python train.py --n_head=3 --d_mlp=1536 --norm_place="pre" --init_std_down=0.0201
Each number is 128 + 32 x the weight over the matrix's rms, rounded and kept within 0 to 255. Layers, rows and columns count from 0. Numbers have three digits each.

# up: layer 6 MLP up, 1536x384, rms 0.111, rows 660-728, columns 192-287
# down: layer 6 MLP down (transposed), 1536x384, rms 0.0413, rows 660-728, columns 192-287
up660:158172229065097153184150094110070187148133131141132149089111128134148176198060084101118109101163121145153121169141117114196115139174088130110130169149123136178102076104168185190081121080146120168154114144084097163128068122173125124164143164125057155109125106126110170100203090113125079143
down660:153135149131131123126121086164109166091094167159102177118142072155104171154111146155162146111168057077086145202113122063131143162163123129069167147115121039061111115113129101126092143200156206129145101121144119078166111108102134165188177094073124081168144151130166170106105075162075162154
up661:129126096136136109111061105158137139132099142169184063151178166090094113119143159140151138120156141131147125131074133129145113127089163145123059153170102177136121136095133072080116129104076124063103141162143139135160150138164076124122147145079107146109123186135150131096101104118192092149
down661:130160172035144121174152091153096135135091006168092086121091108155145086147093103126148191110097132099168124130140162140151072143104127163191110167081092093161106170178106155139174167122170120105161114103114149120066097136152219109097108154095102162122112118143214178239148101112170134177
up662:100084161107129132081114079149148095103122088112120139101172145120051174132177145117105121129145142173107186138032140159135139144115130130143105167105109161071102074142137073123149162122194117078158146121169109101171135133142147077180118168185150174131133161110114114116112116084098157164
down662:131104086114137129121106099134118144115110192095118121141115173104078127140099098111055073164149092170113094096160073152083079141134100113181134144103135066100104136116125128127156101110153107086127090115149112138164102114148100143137129113176064141133138159122133129139075088077111139143
up663:193112161097127111168088109107126112112141108088124131149186100169131133076111083171106088113076162124128166123075146168137151124116153148164103132128120177167096170127128100140083093171181127123139090118107119118095142121132116145142088148125191154087136132129099138089163161127140103153
down663:104118131123090127121122200138160152153077149126128117121094155057132137109135124124118127142147155132094034135191130109107138067109156133112200191143121116147088162135126155127125145125158118128126145141159127165154137132170130163158131120113112105134160103147129162113100163128063171092
up664:131127111102131108141098154122126127146087074105119105132140135123168114167140096068135113119144095156140194070163144127117112140089107140162077110103099136109124144084102104107093176129151160174105114111145158155105158121063167120102122109128114087145201119143177193128090115104055148188
down664:131120142160076155104131128107135085100102107127120128117099060118051113125115107186133163082108112154106098126101104096127120105148169103113101141131095130166170161143107084143195080125175118108114074124127138182121133118145109126105103151133169099098133166149095114139140130102140154124
up665:151135155101126101151111189117148140116165078139188123129173138086121100102088107135064132141157154148142140089108208125104123175156169163118115092119165065148128130128162151078151148100114171126125150138143132090125178109194130133140154105104129140107211104115115131150089151093125141135
down665:150126153132112129086097113128090101147090132132155150122103138119140092116132169119131128096124125134116080113092154105135115106140130129122134141113105160092154142087120128140098102126152114102115166070164058122141114139160178117122086098125124125155167147120131117100124133117093149089
up666:154162127085142139131135136123149140118151158114041119134137106170094127148110127077088095079146160161146125121123140130154125140144127117143129135170133135147099105121155196106160181093117130104129115071145116082123172144116088148125100111162052102158071157159134148133129074107121085136
down666:177136125144152123108114159097148134158099118206139087210128058094118108118122166170140101184095152106073132144137196103096145135122135131159126102099136162145178154112157099117136116066147117152153109161117146138077127129164082136138158108114210130085102025147095104152153125124143125120
up667:128119144184164137128180167120156189154102059097122130161074092129142123099103171193084126202112135153098069100124177150123152069186127121105143153148128195137158100115164099132110150133066059171118121179115170146202121087148102136131133155041116109123158159132106133169052156162172146140
down667:119050103109138078099199164135096105112177165165100137155096136045134160153172140116103077129082122180119123099089125082116183183113163177114158140103096124112145140062153134120140100134125152120116161133110122169170172170168163103099095177140114167144129093128160150081197134145184131165
up668:100100142117127086149110145146188155155130187159142145142111156162154143023156157110106079204099103155093132142155129178118118143142190146201149109145105196131112204189045125123108138129051142207125061119133136150094119116092138161115084170141140079235074146163121130171176104103132087186
down668:106144142134142205202160135109129159137139171160149095250090146188075170129112155104150079140112145143178122135069151043114121153158106113104075164137142162137126117107111083074178123084042149174164091149124106138074122103175134112159184127074141104072078082142128113088129114116085153079
up669:156122137137059151165121128138094144117103111161101072109115123139066135132114103101129096136101169077155113112067156076114070114111148103134175132179130153130161074202180129145130130094119123138115188157120108168170146111132092156101121185105111125147114125140129110121090111160067193145
down669:123104087159087120126160136130116127101161107089169096153114122133080174091142128141148149180114126129112147054126128127066118129161121157101109130125142122134094080112060130116132115121128094119143091186131112126106117148195191119128051104160056123130117117110086129141143096112187106093
up670:111138132123133144088101126115160136107132095126114095076157106157146187140169148107172080112162078117124107092129174130127145108079111125217085114163158118115164157087131167120174146080128119172113133184073144089116101093110084088118136177123085134101110174072136101150060123204080119139
down670:125116145160132088236155153100144116160117121094133139127070154128066108111141157090122199187093145208106076173147192055111149176112120087148127164120120101051156133090144110116131110119161121091125146140139114145073149126166166093115116111169108159145060075171165115171097105120125124058
up671:056082159137121160090067116080165149101109121063147069032197130177136124040123153094196140107130159187153116119151114063156091135130146098159103106122153162144178164101135163136102125174087105159155130070241096136154157054105117253154156112117175102099066141153162160086143135098160087181
down671:132230100197079135131041140014081130138100084200126119134136151143168116136113119090208133157080138179150152173136197154078107094058095108240100126078200063164146177089109108159146131070114173079167141069162095108150205111146082079166138068106181119113104162085188106057028093130215125113
up672:147105165124078103108108168144141123136162114178118141185112116138125098141134165092173166112143120147128141157121165109150147122220140062086157160175123129089153137113149165163146203127108169137117134131159146145154112152101138130145139172144100143140215137137069159102143134114109164096
down672:138126153158141098141127098118117127114118172130077127122083136138106149142162089139207131134123116146187159093089093147111168158130160145170171106058114124178146114143160109105077081146173144070127149061116133150124173098130124086084120102103097135108066121125157156093152085175096125064
up673:094159198065163101145153114153112100141124128111106135131106128106155121165123133122133142098117120126092158112116141088109153154125126160152173141110126114185143145100168090131125094126105124157106152119107141148127118096080046148159079090155190080141106148102130125136173118139128089152
down673:122181164080080121133155136136076087092109110111097154122119122127131135158091197170134174114103136121140102149142131161178139115133094148088093180142120102087120115128130150077083163155077137149162124098083111170091126128111179151087093110118111166115157167166130098119146172112115114126
up674:112142175154065158171129148141148137153170139202040125081094108117116073118106143125118130178147144069135079126101111205141085104141157229158152141113165127113167149104121176115178122143128171152123120094105112115135125187116135135145125151149122084185152121163078138123109098110105118151
down674:102104176147126124113142150126185183191113118096113148123107170168149169206175145125114140176152152137121134083073134147146071162115111118087183150137068181107178162156132120083144067144097096090098109103107166168135116179163145120100090081106148101132112108142188159091069148134134073146
up675:135066097129181114088101151143126143101079157131136112115138081082159163106081066158094083130204109120130174118067089086111136170228140088096163129111125085092105177152106139179108078137145142083140109095103105150125120138163111125064085152130150147129185117119115141103092154127131108142
down675:155142158128107163144156135074108135204134125156099139147139139089146118139191108091089179195087141123136142130144129107130152141092140124112132122156163148125119142123165127087153097072229208137164165158147124159127080142153099133158125072095152168033139130145112113119117087087122058146
up676:122095119119136098118149142133123119140102134132190117139083082062144142151142096176104149113175134074091165094085111174161153079145078100148112124185139090115100145094163136134086096131155076116075172127123054090137147152124111109130116106153100141131112120154138157123120098141114084159
down676:133136104148114146138100127055088137083205110124108154106187144145152118051113119150134113167160112136119072145136070125151136143101132162123145106096157168120153134100132136191200187168095123109135074125151161122134098113160120158114140106135134115127091154108121124107066132137074151118
up677:140070109106126154133106138127151166106113115191131152088146112077209202073116065083136146140108192136070122166177129106179167140137086158152136093097089130134130137083126135109123152120121140124137226142148104136191195153145180140126123089170186176087094111146138152150133099087143124156
down677:104135091168148182089116089093120151158073146134156150173169121119159171073111137167153118118150159069101165186153135189157152153144126077107126153131118115089122122138222235101144112171153135087143104108138139138137145086157186139110153095104153129105073098132138160071122078163123165119
up678:120096127164099136122103138119138119134133156141149161100141133102173146163143119134085149080101101176072168092138132124103110113136175160106158152098085112117098095116098148148131103182140186158100119123127131126074119129134136069136113104061083185112160144075132147185114180114146188150
down678:175112101135168100135120107120203126102132142128143129107109090144121120058155123164124175166129173095172119161128167100134130132127122146131098106142085078160100162087124134118091140122081127155105139129071134122169136075143150115124130161112168083157114120122122115094123112128127060177
up679:153142137168174141121139107138141150099114152113103131147145175146099148107142140122120117139098080148101127172094128160158140095089134145181127160159072091159108145093099109150114135164056115143104132133081127130091100150098076136103096153097185084089161119084133125111140143137140181184
down679:128141139109131152130128160128113094110119088133095159082140137128125119156117101131114161117123164132115105106129116098137143154068160128158134136089129106090152124122167154124151138138121135090147139129116117116133100100160158150126145162163104122111153091069197136169144150186082173103
up680:135074105115124077122126066103126132127135172148147119140148143083173148118135131194141136144134098134114158113184120061113152129139140172134114146203174129148136130167131141142127138169113095138096112062189151130146162103126141078179102121153106112121112107132083150113101110144148107141
down680:110182194170100110141102147105110162104117100115164112155112074168113088137152121151135153127137162072180088156181133150116172101118068128113117115128111172108124137082137101115138130099144122135094125138113155092177159152100119142110052194127132162120127083139199142131117161097101138117
up681:166079129062145135093180068147194106101133172095128156162140182119141135128165172181123166111163168119139065121119094117099115143101113107135146132108120148181157124089164139111134103129196130154132137104121142090086143105139129137161111106132163059103125143074131111175100113133151157157
down681:104174111146089147123106112128131192123160137098132169105104028118166086070134160166122127158129191164102112200101143125134145155134115190176152131144144104094101179211101151115149048115181168148149139116082053112110118148164064118122129153137136177149096220146137115174107215066144103131
up682:170139139134086148074153139165143137116173149161124111106053091134094159136113138063098126105149113115132172110080165140135125053141127161105172039146090168101092111174121155144097144158136073128207114100152109121150134093185128104150170139147048118068132105138156157145106097198090157080
down682:140145119094105159170095085120167091117128080094129174183141138124134125137130105130101047154156150142138105107140157150154146154154094148126089129141097078123103133151057107091115085167147128165131128141098155132152099185104104157154096075084127108092191112176120122102061141128188101180
up683:158173166176153111186138158114144155119098089129107134150125097114111114122113166155109105135122114168145122141117164124086104134171151137172129080128103097105099157118129107117141119100154132179105119107118085209121109062115163093128110147137101164111121110103138105112144128085194130114
down683:173172152138128159111143120129132178178144119153154116137116150113108153172101163135114159117131129147101108117124108167089108118100193135109114115131151127122161116103111178170092096142133100167120198098125135086126064079136135153123164166168136134139096086092166173134109131150112175065
up684:158170129167186123101151167117154100143090128063167134089128140135116139099116102085172118139136175133175128085165130184133080113127127154101185082109069176110129131119138117085089147155129111086106038068120070126135112162157162141141094131148147130119147112130093143133155155104122073143
down684:140136142136114075163116152117146101149116187098092176110148118152122049180167116105118124098081121175117174141153176092091121110122126119191096137162108070143115116107170085070076181102098104101130130110162179091128160147145102070081093114104124145140100168120146148132068133101089197110
up685:164128090113116149071114142101138122120133124110144149077128096088145138170088095133112108112132122083089134159129090131116113069104156123118109142134116123138126137142146117131140138169126155119151157128112159133099129102108101167125135093129106208126133116145064149120178186175092206142
down685:138102119211114135177154148122179127198162126037110044138110135105123070100156131116113099045070100084100113105137099124143162171082167040110121157143143194169084093124135116128144089061157109082081149079101141105113111131145177160093157218140097123105125124094125132203079127152155094151
up686:115161165104173132180133162119178152091146106111098047173152114111115184132143110153149135091139160144151154097155105098101092154189177130087117097101167105155133091162182117128048134120132119140176154135148093125124092146179133176094135175069099117093176107133098133118083096110119130135
down686:121154190167096125138104104126119153155154146139135136180089190113094133134097120111116167154158149159087104115145115140128085167104124107141149107115128143114140143078170184137163125094130149138160150066129127149167104138168135152167075112126098112102161127170127113131100168136145087089
up687:160133118106113154181126073109052051067112074123123098102085090129097172100133112146184163100107133110138085196139095119113106138231120150075143093177131141105182108133141120105144194125181066137113135180169124161181124131090155117151115152189130149132148114139117153134102120100103090108
down687:141081108137123075096191075158152128125096097103127144097212186097178160121099108124128103107054112103115082137151142157111192130130114111172132114147152105077058099172172092081155108145149032097082194187083132144098141078124118161158101152150155179106071122162144139177135138076139115169
up688:106111063094089122132105116103088151163108162179083134117107107125143152125088107067155099082113060105110168113152107148109136135069180138135188130061113116099171155099163161126089146073101142104153114135107124171072166098126147147103122126106184144177129108149146155160143148112127161170
down688:196108147147119098088160136135166172080141158097102067141094089145129071135111130134083093100053141110071098159104159062114090126176209089141189079151191119111147106169129101187149102144089148104127141137083144126128136139052093104140163117117116168163140110121115114110137161148088144151
up689:115087183132187116132193194156118094134150146095108123153155139124134124114115113128094108128128096133126134159111150110099143152142101117147128119157134132128149134001133099121096194114132120123092133108154144154123157132183110137083072100129110116176169111134176173129154184065148110110
down689:152131110209143099151125100074118152165150138110096114090120178144124114113109120167118172071143082147076123140085097044065137169149060089088099158078157128142108083161140128099114104155023151061097160143137136124176129116128117108212123157149158165063103095151145111100121172128131097142
up690:147135177140134159116121127150138135096109118078159171155139122108168194082113123138164110143149148093127108234147163110128105144134063133145109135133071132119129121105109125115117136189128167085081160165126160098114097148118138139103159078156179118075177107080111120150128138134111108149
down690:136144133182120110081165195060131143129126105114122107113171140070183171130114137124097135071118168121059085163113158133181085145157100137158149109144167088111074201113133084136129164169109138151140166061080125145111146101136162119179122132091104072187130179147116050156148122201057140093
up691:115108178180065148157113198127111126059164122134168164192105107156138112095128187090122183096181085155152097203156177160116164085100152074087163124163105144140152155098117100167141074110213115111106123106082125169182135144129117163071135133113106231140134132171133105142143110104146157200
down691:150136137164128213114183143153119141158144114136080154139122089151141100105125141141151075150182103088170161086112140178085124140086107162093163149095154120144102130122097096118166139140103119135185075160167142095148122108149139080131083071124104112128125059140172153159132179114152146105
up692:149161111107114103142139110100192139137076143153167104152032160153107111133133075084162161158124076157175142127094132121081157115064101112121142157129145138149115103101198097116129116121094141130125175087138123114128081190163149118047107127136154139143184080133165136162077096164184102108
down692:135154166129131146184126161144083121083163103225114107150136155078102129127125204157135155121165228137134097106119153147110131145170120129234093133150147143068162169112091085150133158096118086184220134133115098137124157114108099185131117154204135152113076142146159081142099149152028146133
up693:120067099193085167142099116155106136145108113113127097128190121112081154110109139167177188121140169105116128109124152118060142143102109130071120122131125173119090110120146116133124136121136187146125165094181186139151082126160141114106104165168135152103091153092152118126091109099114124158
down693:117109175114135161139166140152136121135092115120113116131117097099192146131116155152108107097123101129089131106118127142143117125162107122133186135117142123108188098102113092112172079141142111134135163122126102137102122114101208145162116148104132090150097090137127118165172152134109127083
up694:147189148123084134183127117145107167156138145077041063142207151145049103089176098120141124113159191145059194164101122105141110110079150041151078169182132120131124229119143084156141158106148102178111105140166129161140085164144117169087117177048123151108132160098103138186169157160097098102
down694:192134126151182104148141113178093141056094058068122183100102160151075190117101106179076098133132128088144109179133113117091086090080142097118114167134096104154059104105117184086154091161120061047136173111069105045159115151090199142130065143091099163176039143129156128135117139111122193126
up695:118123138106143149164078140182100121096122142114155099156116074122209099064151181133119045181164148136137106092178132163085043122132117126105129181161183079122126124105123041131082140195116138091106060103146127119105178041091093070068093105193145125141189102085187133137155108098153206162
down695:110170101137033151168143150092088108135129107147118136071132164051115129143079085172127084171106121139129123100121084135111097144134159074126174159138134064162084135101101134113165172111110125139149140114162174140174106146082096126142095143069125157102082182126166067090093150150101138133
up696:084138164141112127120108103134155100096152151154128077075134155106136144131112133141202054164177119136098116121131054146123160104112143149126141129165117160105162150132165137118138164136126118126135110125129105187127095148115121162161136157075139151185127069135141116137168108125137133128
down696:157150093141164124149109117099127156102096161130109142122096126114143135084170157178147077181185106101102123127176096143131127121188093166147158188108161144150163156125129098192132127098083116100116090168155100197128082151151145095107168138137126131124124104119133119143118148116111078134
up697:113142160121087116105129138100138112222132119091137112077140102138144126107122131112087113183131120112117116148126127112089137132159176181166154202085156169153106142099159071032113130121098118082096145139152167125124121117078121159087133158109124042070153107095113093190038122066096099121
down697:121148147131122138083039120137066148136168107127181168138047144099174133163070162116173094144125116129090132093185177150136144060121090090136142133122094121128135112115086157142158121123116169123133143132123144097097142136190142156092096161061153124140127119128143179102134174113118093201
up698:147110123123175120165165132044145177079073117140153115088101175065143080130115156130137111143115090128143150109125177090116166148171132103119136115131146146093127135077151067159172076184124165118111145145171128136142137151139187120089100219143188135117164057065188157096140141094117153122
down698:079133086146087036072155094168094079179151130130118113150056130135102053083140144157129083089139092154144166130138151116120080124142104108087110151190167135186113128183137125108150130164111119140198153115056159150149123182104127100111149133130079112106118208130155083121122164101150163107
up699:101098148081108138152121112139106184092131111112129151128117162124094128126132137152124131120079099165130108150106110041110111071089143193119129119159138168123156110138120142103139137146116131089093180086120140157098120119120117153106134108149147133114103124170142134115141136158175102187
down699:164141117110173196173116121170125146117121128121162126108155143122185191151109181069125138152111130093127164138127157139095102103140148175112079116126118098126211138153186119139143141111177115123187081154126157128138136158163114117169163120157139157147159106099105171126118088124111121154
up700:092115120097162076178149106181180121073102126139105115129126103185152135112113072185166166155176132107107101147136096089058163117126152163134084084113113150112113148106126129110093079125122088151133187122153104092125107169149098147109138129112172161140091116076089113114070117147118140094
down700:149125145149060170152116148150139121131150093108212136138156083157124184091114190133175131149117138149138101122119168158108179151065154123141148101127111112130112131113100153140129144143131081121115114138103161067199141140110097087096149154145130079160133141124118154083121130081118157024
up701:155145104173186135180161129059132107123109105082139128139146142211082114113128135132091126121125057162117061072115164155121172184062117150139175101172141119070082192166145071180153142185109153130149075147074083099161165149107129109122101139131157116149113192077101128127094127140149149137
down701:164071091074079181118121081128139140141091096107088076072118130117161128123142133128149131130138130101125151133139093156124109126084128161128126119094093189131124118063157169185136109114133163143164170157137107159143096086158119183126103140141157143143161129138112129152151101128075117130
up702:095153203108130100153100125128149139140087117110095152123133137141114123119129110112179178095151118157128158190152080126100121195138129130121118110122090136139145168169092158133128114096115108098068145141115130097136194094111117162141118129176132149194118105164104086083106082111147124126
down702:167092127145129096108068182135136110110096131114169134111182170136128161144111113129084122125075114106073103138089086133127145131089152155145149127114138119144127140078173137104109149168127150112140080141120111113105108134147176134125151096142119127137100099123100123152140117176121139127
up703:167112115175117079154077124083107121110140129092133108099151155138136137079107123122158134125194097123171184114158162167112175197146110092089126136129183113102079108152128155103167111143126081139092127091140115209104097138113083173116094107097124154100161107121141121134112112134150125111
down703:145121142076111178071112108168122142193123161165129098101154134172130126039117192137106191184124129128116107172160115130112129142098100122114126154204061079107146141163116126112165171059126122132133127157137115132143119105087188100125128121103184100095120161130126112130130123109121080056
up704:114199179122119087152143102138093149123119100153142148134197113159141074158099150068114152136140158136120170114194147083145099164105102161127125090177143128103118058116108172165115168077125151140161170122101100106112137132118143200153118124101101169115124089108148160170115111121160025143
down704:115163174168139081102110131124154106110160126164129099093087133082148161132138133152112175161141134170132144176138148167082116140125144144111133101103168101087102128099116140086092128154141191131106150118097128187111108135079165127113133068104133091097108110118073173132078134116123152141
up705:179175136144102082135114137111164164150100171147108159139153114084108118164124087121167113133152105147131091157068145155196068098171156093087117183119150104089102110068148110175182090097115111128150091128133202141085067162160112129088106105129166103164157156130164111131147133114152077102
down705:077077113090146130096105153131158131114172138096157137134131130160122157126177132155075186103151116152119111117167094123128136048048106146144115136144110133150099088155116170182122130149112140110201142132201133120137124107144150101116117108184154120110156122170104113115088115137148149159
up706:180120170097113135116090150185114110106144089123125169148173096120153108122107112116102161128115123136097178166124057155117117095164101140085063150169221138055136155112128129117149118130083124139120109073200151156110141084176137098145139119131177150102121147116070141061094110135103107158
down706:142138129138118136100151134111139136157137155178118124166119144101133124112162165091097081153086126117143123080160073153133171148062158121138140111127061132112115097111079116113088127096123141139165158133180108149081128128140147081111052093140129134075174133097158078162156120157165145132
up707:121110093052120100114163159149126138134065075096148176156131113143179130129099130138150137126112077125141137181074137135173152120153115133156183127047168151076126114164135093200122155128123099128187134103125086172173102131118139109173143107134156067106115148153105145114114130179106133103
down707:069137123176117081118081118109151116122105170153135078173158081124128156122163171066130129134149106128106128106152083147100109132153118114192105162093147105141149115094125119052133108190163151116108055127137106098122199110102127112140185090090133135191201146130176139082135113164151151127
up708:145167125119127130104069139142168153126149176134047160131120125124157168085133127087131102091114109183150186066120118137127153172140151153101149155168162167162118139137107107126147089144156171122111132095137130087152096114079140184071125139146131100135123117087178111140122102134170097127
down708:131151148114152136077190125100101123132217150101155130077100101185104095091102163182134120136112179119130112023097108145135096168140158136118110180124072087145047063133141184108144088084098132132138111105134102090127108090177170083123150117157131122133153121162132161086157093105100148128
up709:194138078191168094110125124107114089179132135127126132098130116114150124106117093084154089183120137143107119172092117119118133116152023125141130096086114126097096133135106116163175140127049086134129163099116151124127086141148182116124138100112150181146167137087066111097068097139093170172
down709:185112165171121154163118133098144068185120093167105114118116171103133101135134077148096167130095118141122066092115164115116108173107090165155089119133056070134119149141174121129143121132149126161154169130140149120114139151129136159123145111117129084145169201094154058097134096138105101129
up710:160077106098180159202162103146129116118128110135095146212124088115094127090040133155095081155088117170169177134136107123134183170093133112119136106117137119161144109150112123165121079150144109167111161168131082145103151083172179090131133129173127098136149110126143131105124071136160075101
down710:124128134086061135105228114149120081141122118140125160111153144088186179132095049153094144092092089187118111087122108139136152109190150147122140116117135198105112126168088147141102120150123188104106130126130120147101162158078157130089124167166126174164156124115135160127089122123129115185
up711:138092139183111085101173163079111122158115120135157123132134135133147119163110127196128175135144123088098088149148089107104104147136120094080138101131146179066124157138152104114160109143134142073132143142151121149100092089167180152121122156076111116091138200113209146077119120153126116113
down711:171144136137124153192082164175074061131105110088089139150090082124179103047150142077109126146114133118165107139122166110123101123151142146115102119126113106138153126137110119141128147134162111132103153127151156142192111155110115172091107150135140110092126109127136144148145088152150108164
up712:107137102102121144040117116182121110150100136127114124109106104186081124159117166163136160106085105124105151121149070208137141114161131106107161104178148104143078156135154110119140130133111202115181131114146069098105116085120191084070141105113125095117148162109103161084096125100136101125
down712:121090122133141097139107056150131153127117094133129156154099122180135114110102124163100116138108121168173127153115146135135104078142134129130160151131104110119165124157113171139113071130134084104170175123154073136117112142124073148146143122093130158137171144115143161124144090131119138060
up713:117069148062161092129092143040126085113167134139114150133143136104112129080130146134119147104106083182195140153081098114108137104131155088105153126158145130116129150074162139173146110120128143106125123143165111120106103132063113094181134108103097120140166145104111134135105119157137147150
down713:075112137151050129121136149138103114150182128128145084151136145150156091121140115186168112146110166107126147146149155158115127148099182152152141129098131117140102144125170125082173137130136144161149112118127132074132167123173101086157105152086108159147105115105124134110128084108137143143
up714:108126123094159077132151087113196098089161151044116149103109105098166106158137130151080163129161043101073196149151061076138110176116111120118149138121132124022141143117116183095123149090110100139092168106110121152124121171098187116118080143133093143126137148055153103164114083141142131142
down714:134138119112136138122104190178124099098125137151184153123140132156061164139111134129178080144089138089131109158156135094089101094113149110101189148105139086219138108084133100085101143133156185055153093090129107122144180154170124135119129089142127102207076146133133135076151105163153122128
up715:123155110152135100154105151152117130161113099119153160124142091151132169078176158138117106148098114150144137052158131181163136123156092143066122172101143113082177133116131123112106180120146079105168139156046065105164116175159155192114133148126125105088160199138098087147180084135097108146
down715:106163183130135175179130135114110184148156123209170129102143110122067104117139167111169088148137138206089113113146120151142148072148132123132130159135098156134125161067135103163116122113159156129132150127123076103039110134110106135112140143144066124054134089089099154139084106072130129093
up716:148099109139098142095105108109166194143164177150157142121108137160188113185105156112125137140115116096093081116093139134143199128079111088155121123160119107146120191130131073170133145123117069176131177103142164138122115121115156119164130132112123102170126099072116134095107086130118145158
down716:193089172092105128108130213127168117180124159114186143166068067136156179122124140084191158084095143160142115149140088004206101078142104172156102110083173117103142142144071157091172191115154114158054157109175118131077081165154089082120109167133091101143093120167094155106108116151071126102
up717:178135112120172094204156131155125113073149243159134098104147126090123134146149153138164083101128117176162156054121078158100163113133149157156138097116129129189156107116136122096068123104169096142099060148173162196115048141136175154059154101146107100094128111137118147197124136106122158147
down717:137118083154124119177130121129080111118127173103142051116101129135112130172141186131125170097063157113146163164153139107155143106116114136107103173109140093165130117143114115157182144155153161147120131103136071116157136131115085103117120125115104217138115117163133148171164156164138093115
up718:137158073165099169169155124111083127155154109096145164137116160123126109120132131123187120143110125111134105151142109178069111147145132169128117168109153146146100167111139093137155145090118129076094120156145152103060157093145143121130100098139073141067169127110118130147152141070094162162
down718:137127154111124069118186109105168141132134124170093123132166104096093142154121097124070044112066116124143087084177129132127207090127148088099145179161110141092130081138073182088125143102120107126071170103110177143181106093152126160153143149143176123118043142091192114124150142139150159164
up719:108117127130118208106168057112161061197159078061101141149207190076104119115184139086092107167105170136152165113104144128117115092131157076110171151104123173072108104134179147126111172132103099149160142077088166135131110163119122105139154091183103079092149133150160096230135160151108190140
down719:165141155029097110114139105122091099108147123106124095076134124119120153082138154137095176156092126153095088133094126125158040109099104081153177149134080095133124154130200137098138086125117106149088111099162160184149063185092091151112086127124143114162130196156142168069130097148105087116
up720:153119104194111107155095095113091074173055153155116150146184118069130147105145086120179193189096130180131094107091104096164126089121144119178101133125148117123140097163132109084114154103105147148126198106141137169149162101153073148167128174187131134177062173146147088103137150099078127116
down720:114167143086163173103109118118111140084112115216146130100116112161115154155178098152110174106160158128110142085142078075048119109120114113100091109114093082193156149135087118131138127124209164140125095153163213065053148100164158136144154153086022161123137155158140081137131102088151123170
up721:115126107121167146099174118136125087093131105115175166118108067139125110123168142110159124113169058126120127128094114126128100095156132128160092128152147120084133127120162214171166138136078112135099088085112112136126101139198140095084121127197131128084162108089139183159123128104162097109
down721:122145154164103168196161116118120099148140147128144100177135175171076117136119127158111133089116166118128181099183098129179114172139106128111121189131138172218118130112083107117128096119053113123182114112161154141109162159110169128143128141156131111164163118112169074087106175102132103127
up722:151039140177129109048107132149043156092080137152101153100133100139149122155128161114090151089091166166130138124101058123122156152124089102137065164131154105123083132145174022164148186207094146097148130067124113111122111164148168118115123156082096173189176194103121185135138168124138130122
down722:087105106087156118169117079118143113135134117090098177163182132106113154074102115132091136175104133130136062137080183119079129128074144089152119179172107113159076180138139135169117110096097117130135107208159125059122149105129051101089123152194152112088167152144188119137048144132133134086
up723:132123173093168136122183150136104127145099119145108183130130137132096126104119112112117130119106169146141141127139148088116159157120111093164168050102074100056095126142188159156087145094135139158157049141139152099142168122128118115118090174121153157120117147103135102160103190095127138116
down723:098145130085124130101179087142138111083085149151171149137155151131081205106115099134081172123111155110107205141069146108120146164167140135139167125170072089118116141144103126065077096145116096114131149081067073113190087103121151166093158148139157111129161139066106143149124100119153142116
up724:161163098123143138120070154146155118095132219110104164054166147113098133141067141153125135078130160173108155144092107133134139143104120144122139136136124151108175103120142113113138151109111137121116175097131156079163109159138157072112090115108101043046114108153109154153121091088130122083
down724:100069144075183174115139132176083083139055080123159119182143104105142091111153115183127097117161144120155122104109145125101135145113136132086123149107101096119130108166057155167153127169098134125137075124114092182128156101109162164039141119120103167141135156061070179156103088074094120125
up725:108183074124145134117121105078107073098122142183093164082121102131159155134104122080123092119184140140181143149069132139104110118142124161138233134077160205179126130087153131119141124105166124121140115196103127140201118139079127184112117112093218115113135138149092073175104121165139142143
down725:141104076127178122093136102149154122105086105122162155127138131101127079154155165217128122083143149125073152096148134147067144098149189140144114112125097188115109111149106094169191157068154118104111107066095118088140183165131135165152135087146181173107171088139094116112122130089146142092
up726:127065130134141153077119129119137142135167158145166141163185131153084149100136105119147120118125137137105062130129173140194124148095103138129086136152124137071121155120135143120107133117129149166062148111151134119079107129117128085120110063114130151090137146124103100180120103083156142074
down726:136140130089137116097150164179128172099089117133111135169094112107071133147142157116069109125109097144087161148127168061153132145139171151127128132165158130131154123139106117111125147107124101138116166124126096164096109141110173181116145180097086103095124117134161089128153169107136119124
up727:165120140171168115122174165146155079162102173105116141105118096163113156173128097084125159173164142141089133154156136131099134116148124097174157183120145130150157147134168166117123145137098094125126107073086107171174102091118120141054121115080076144147090103170157116166106161070153029157
down727:058147111121130158162112145176123139141105142136128121127122144120139098145111122157144118068139128186110128091149115166147157204159174105120138171122109110058127158137139158128130105147151106136144080152125136143142090121121084120084196149165210193124160134121095110132137124130134105111
up728:147066079153137144149139115111061082085076169169128129094069154119165098073166121140123102118164070128104168171138167175158118158171182135100122096100140139134114155151136157162157125096096167118119129124179123190116102183075058161145119149110115102113106064154149154124096104133103202131
down728:042146135071174217095131123174154086114112116083162096164146133160116152101095121122119143170102114169155166124143128111135115156098162059112138134102127076137154091099119105095122104059121119096124124080128157104123161191109152138136154158188133128203117179175121091096190141188140173104